{
  "norm": "layernorm",
  "norm_eps": 1e-06,
  "rope_fraction": 1.0,
  "attn_scale": 0.177,
  "bias": "qkv",
  "init_std_down": 0.0109,
  "learning_rate": 0.00226,
  "weight_decay": 0.037,
  "lr_head": 0.00711,
  "batch_tokens": [8192, 16384, 24576],
  "train_tokens": 106000000,
  "max_steps": 6820
}
Each number is 200 + 20 x the weight over its row's rms, rounded and kept within 0 to 999. Layers, rows and columns count from 0. The size before them is the row's rms in percent of the matrix's.

# layer 6 attention value, 96x96, rms 0.135, rows 73-95, columns 0-95
076,204,210,189,213,226,184,196,207,214,192,211,164,193,214,168,236,199,215,207,216,201,233,236,171,232,222,169,243,210,157,218,218,211,216,170,163,213,218,216,223,196,189,182,219,193,205,192,202,212,214,228,182,191,205,203,228,197,229,195,221,189,203,183,181,203,219,235,208,213,201,185,221,225,162,203,227,200,178,213,239,187,184,186,170,198,185,201,203,220,177,166,212,196,174,198,177
080,178,212,197,213,226,199,227,203,214,201,244,192,181,216,201,237,207,194,184,187,200,202,223,228,197,200,184,216,205,212,207,207,209,223,176,161,191,239,225,192,195,227,189,209,209,193,193,201,215,220,194,195,218,193,179,194,239,213,165,201,204,176,204,177,195,169,236,228,188,194,177,194,203,140,193,210,165,158,239,222,213,225,186,184,183,194,201,216,225,182,223,190,234,181,198,209
080,195,187,202,204,220,206,198,224,242,216,232,204,183,203,198,210,206,178,172,181,210,183,159,185,183,235,175,190,180,168,174,198,231,202,207,191,195,198,163,202,189,214,198,204,209,229,199,190,220,202,182,236,209,184,225,244,212,211,159,192,187,163,180,194,184,215,178,221,208,202,204,199,213,192,178,207,193,171,234,199,239,228,197,207,197,164,241,200,235,191,213,204,221,181,223,214
081,206,240,209,218,199,209,192,213,216,192,181,169,196,200,172,205,193,202,227,202,181,226,232,187,225,200,203,222,174,201,214,180,202,224,159,169,210,198,204,247,167,181,161,230,210,202,206,188,177,191,220,176,166,204,206,183,193,238,240,226,190,222,211,182,203,204,180,189,198,197,161,208,211,195,230,228,183,190,193,239,182,184,192,199,206,193,196,213,196,190,148,217,203,180,189,200
082,217,207,184,235,176,199,185,209,206,248,194,199,197,212,177,236,187,190,165,197,225,173,152,229,177,209,194,217,194,196,211,238,184,216,207,214,191,189,210,188,201,168,237,192,194,217,213,214,209,215,182,202,200,195,242,196,199,167,179,203,161,181,177,183,209,219,232,233,226,194,203,182,199,195,173,167,207,212,229,207,218,240,202,186,187,206,207,222,176,173,211,198,217,216,204,185
078,189,196,203,137,233,194,190,169,189,191,232,182,218,181,168,210,192,205,218,205,224,190,223,172,219,211,155,171,190,190,201,222,186,177,193,183,223,230,172,186,213,234,217,200,167,231,170,209,207,189,211,226,217,220,237,212,233,195,188,224,183,199,196,172,220,205,219,198,206,199,183,227,191,188,185,186,217,206,208,227,224,188,191,169,177,187,213,190,210,186,198,217,184,187,187,176
067,191,193,208,183,212,183,187,176,198,164,219,193,225,190,219,190,147,203,186,192,197,208,250,190,213,180,222,183,172,191,230,197,208,174,182,187,218,244,214,198,172,179,234,204,190,219,199,183,201,180,192,184,209,208,211,175,203,226,210,186,184,176,225,180,236,191,219,211,200,186,180,207,198,216,202,144,202,177,199,228,241,215,184,212,204,203,177,205,190,162,196,216,222,173,217,217
075,211,217,201,185,206,184,185,165,169,191,168,201,197,223,252,223,228,187,219,249,182,216,194,187,183,181,183,195,178,214,206,200,215,187,177,181,263,234,210,220,217,173,183,203,198,184,181,195,194,188,234,197,230,191,207,229,200,200,183,199,205,202,195,210,220,209,201,179,182,190,201,180,218,184,210,205,183,188,208,190,169,183,204,218,225,165,190,179,219,230,206,211,236,186,222,167
063,199,187,206,214,177,189,196,221,201,210,214,195,175,176,185,224,236,187,217,241,188,200,194,184,161,194,193,208,177,194,175,196,213,219,191,216,166,187,194,194,201,217,199,211,209,149,207,193,199,204,185,217,208,171,215,236,181,200,164,189,237,195,171,210,210,212,177,220,191,192,219,185,210,173,178,194,194,223,172,178,180,203,197,212,190,233,208,230,221,252,230,206,144,217,202,191
087,203,212,216,210,210,190,172,170,194,184,206,224,199,200,210,177,211,192,192,212,179,254,213,165,222,174,226,221,177,195,196,196,222,195,167,158,246,257,189,201,174,204,197,211,188,253,174,164,194,186,229,206,209,186,215,216,197,215,216,178,211,209,201,208,207,196,183,202,202,210,212,214,203,187,210,179,185,179,228,182,214,172,220,232,208,179,194,193,206,198,191,205,166,179,220,190
070,203,204,201,213,228,191,198,199,183,237,230,218,209,190,218,184,244,193,200,242,196,222,175,176,224,195,189,200,219,216,193,207,199,198,205,154,215,207,194,224,239,208,217,193,210,203,184,195,230,187,237,199,214,205,169,210,182,167,182,204,236,183,181,228,198,216,192,191,204,198,208,216,221,184,209,193,165,172,222,180,184,156,234,211,163,183,198,174,213,238,214,197,205,204,214,171
078,210,210,205,205,189,209,214,191,212,150,201,194,203,180,173,231,207,215,203,166,212,206,238,220,216,179,223,223,164,188,225,189,210,203,182,234,185,232,224,193,165,173,195,232,179,207,195,197,168,217,204,183,195,201,210,190,197,238,228,192,162,213,214,155,194,196,223,202,185,205,172,220,187,216,199,200,204,220,178,220,195,181,189,214,235,209,179,234,198,172,163,200,208,187,191,226
078,222,202,195,172,190,206,193,184,204,187,183,204,187,196,160,224,199,229,223,172,207,176,201,219,188,186,203,227,164,199,232,227,171,206,197,215,171,194,212,190,190,198,174,210,189,190,191,213,207,199,188,194,173,194,217,184,225,233,203,196,170,229,215,174,205,210,215,203,209,216,178,210,188,209,186,223,228,259,170,203,177,185,218,181,228,254,166,224,213,191,186,198,185,219,161,185
070,208,196,185,216,187,193,208,202,173,167,191,170,206,238,227,241,191,192,221,193,212,172,209,230,228,208,199,227,194,191,217,233,191,207,194,229,195,177,219,159,243,198,186,201,204,213,213,191,227,185,197,177,173,187,181,155,177,198,202,218,171,201,190,186,202,172,237,209,204,192,168,192,207,208,207,183,197,190,189,206,228,239,202,191,176,230,158,183,188,188,216,197,226,210,184,170
078,201,229,173,178,229,207,186,243,206,216,208,190,215,187,199,192,224,236,233,186,192,187,192,231,197,190,168,199,185,204,185,218,182,199,211,199,187,201,214,234,221,214,208,199,170,218,199,196,234,168,210,220,143,180,211,188,187,221,180,193,210,198,160,176,231,234,205,216,221,185,177,225,210,202,194,212,169,226,182,238,188,199,189,209,183,209,176,203,200,201,210,209,191,207,178,151
078,207,204,196,209,195,216,204,137,199,206,183,222,192,198,163,190,192,220,208,173,229,209,171,215,183,171,197,176,178,204,207,216,181,197,208,214,150,204,183,176,196,199,200,192,191,220,182,213,210,203,189,211,177,188,217,193,195,205,226,232,195,229,232,205,168,178,235,176,213,205,195,200,190,230,192,224,220,235,238,192,180,169,247,223,170,196,187,171,206,207,191,202,188,210,222,174
070,195,205,192,191,203,190,209,225,197,259,183,196,196,202,196,238,191,213,202,214,196,225,185,187,184,216,186,199,216,232,178,202,184,176,235,216,197,147,173,202,213,214,163,174,196,186,183,228,211,209,212,197,191,206,220,200,230,150,193,203,196,209,222,224,205,191,230,202,208,224,214,207,162,165,214,242,219,206,217,222,202,202,168,161,179,177,191,180,177,209,187,208,188,211,188,191
074,190,186,202,248,172,209,196,213,200,245,185,174,197,210,144,155,186,211,184,225,210,206,209,187,188,204,201,191,208,204,212,224,195,206,231,231,174,157,175,214,209,198,228,195,206,195,212,235,173,169,196,179,179,234,212,200,168,188,196,225,204,199,220,192,204,220,198,209,200,192,187,207,181,159,193,217,232,196,178,228,206,189,229,175,196,186,212,229,198,210,187,205,193,228,175,193
078,176,200,179,196,200,192,145,169,202,211,211,176,214,233,204,207,213,202,215,233,179,210,195,187,212,182,167,221,205,203,197,225,177,195,188,179,215,229,238,201,256,178,196,178,170,182,221,188,212,218,220,197,210,218,192,214,187,207,180,219,227,190,192,199,231,222,216,175,181,217,226,233,217,190,205,230,233,189,176,213,186,176,184,180,186,193,174,207,197,193,211,207,195,196,178,155
105,200,199,218,173,222,190,213,165,188,186,201,202,202,223,209,207,209,207,187,185,204,218,209,200,211,217,205,201,191,193,186,229,187,207,222,204,175,227,210,192,278,189,240,158,190,247,178,206,243,212,193,204,185,194,157,199,206,207,171,220,200,215,158,193,197,171,202,189,177,197,210,252,188,184,183,197,210,214,198,171,212,199,208,210,182,191,207,165,212,186,204,197,219,202,175,184
077,204,225,195,150,202,226,223,185,221,183,213,217,216,180,173,203,220,212,235,201,203,205,233,176,211,180,199,226,164,226,217,192,183,217,192,172,185,218,179,225,188,218,169,192,207,189,185,208,219,206,185,204,189,170,187,199,224,222,193,196,187,236,228,175,180,238,194,219,200,214,184,201,221,233,195,194,196,220,223,212,180,181,190,165,214,221,181,210,216,212,146,189,194,216,216,231
076,198,199,146,157,195,212,195,223,163,201,202,187,185,200,217,204,236,224,196,162,219,183,196,228,163,212,196,241,212,238,197,215,215,214,188,182,172,193,208,183,177,209,212,196,199,187,202,227,217,187,172,204,182,169,204,205,225,217,198,183,194,195,207,208,169,186,217,234,184,203,195,226,196,197,204,201,253,196,220,230,155,207,212,202,215,203,181,175,187,183,173,201,214,209,215,216
083,200,222,216,249,182,200,204,171,195,179,167,202,190,205,215,128,185,182,204,186,212,198,196,185,208,191,197,189,234,187,234,176,177,198,248,228,184,178,196,203,189,183,187,220,207,188,229,212,181,196,212,158,195,227,198,190,166,173,227,231,180,195,231,208,183,202,196,166,204,181,222,186,200,169,210,201,204,205,202,210,195,192,208,181,216,212,211,187,180,218,182,192,237,204,221,205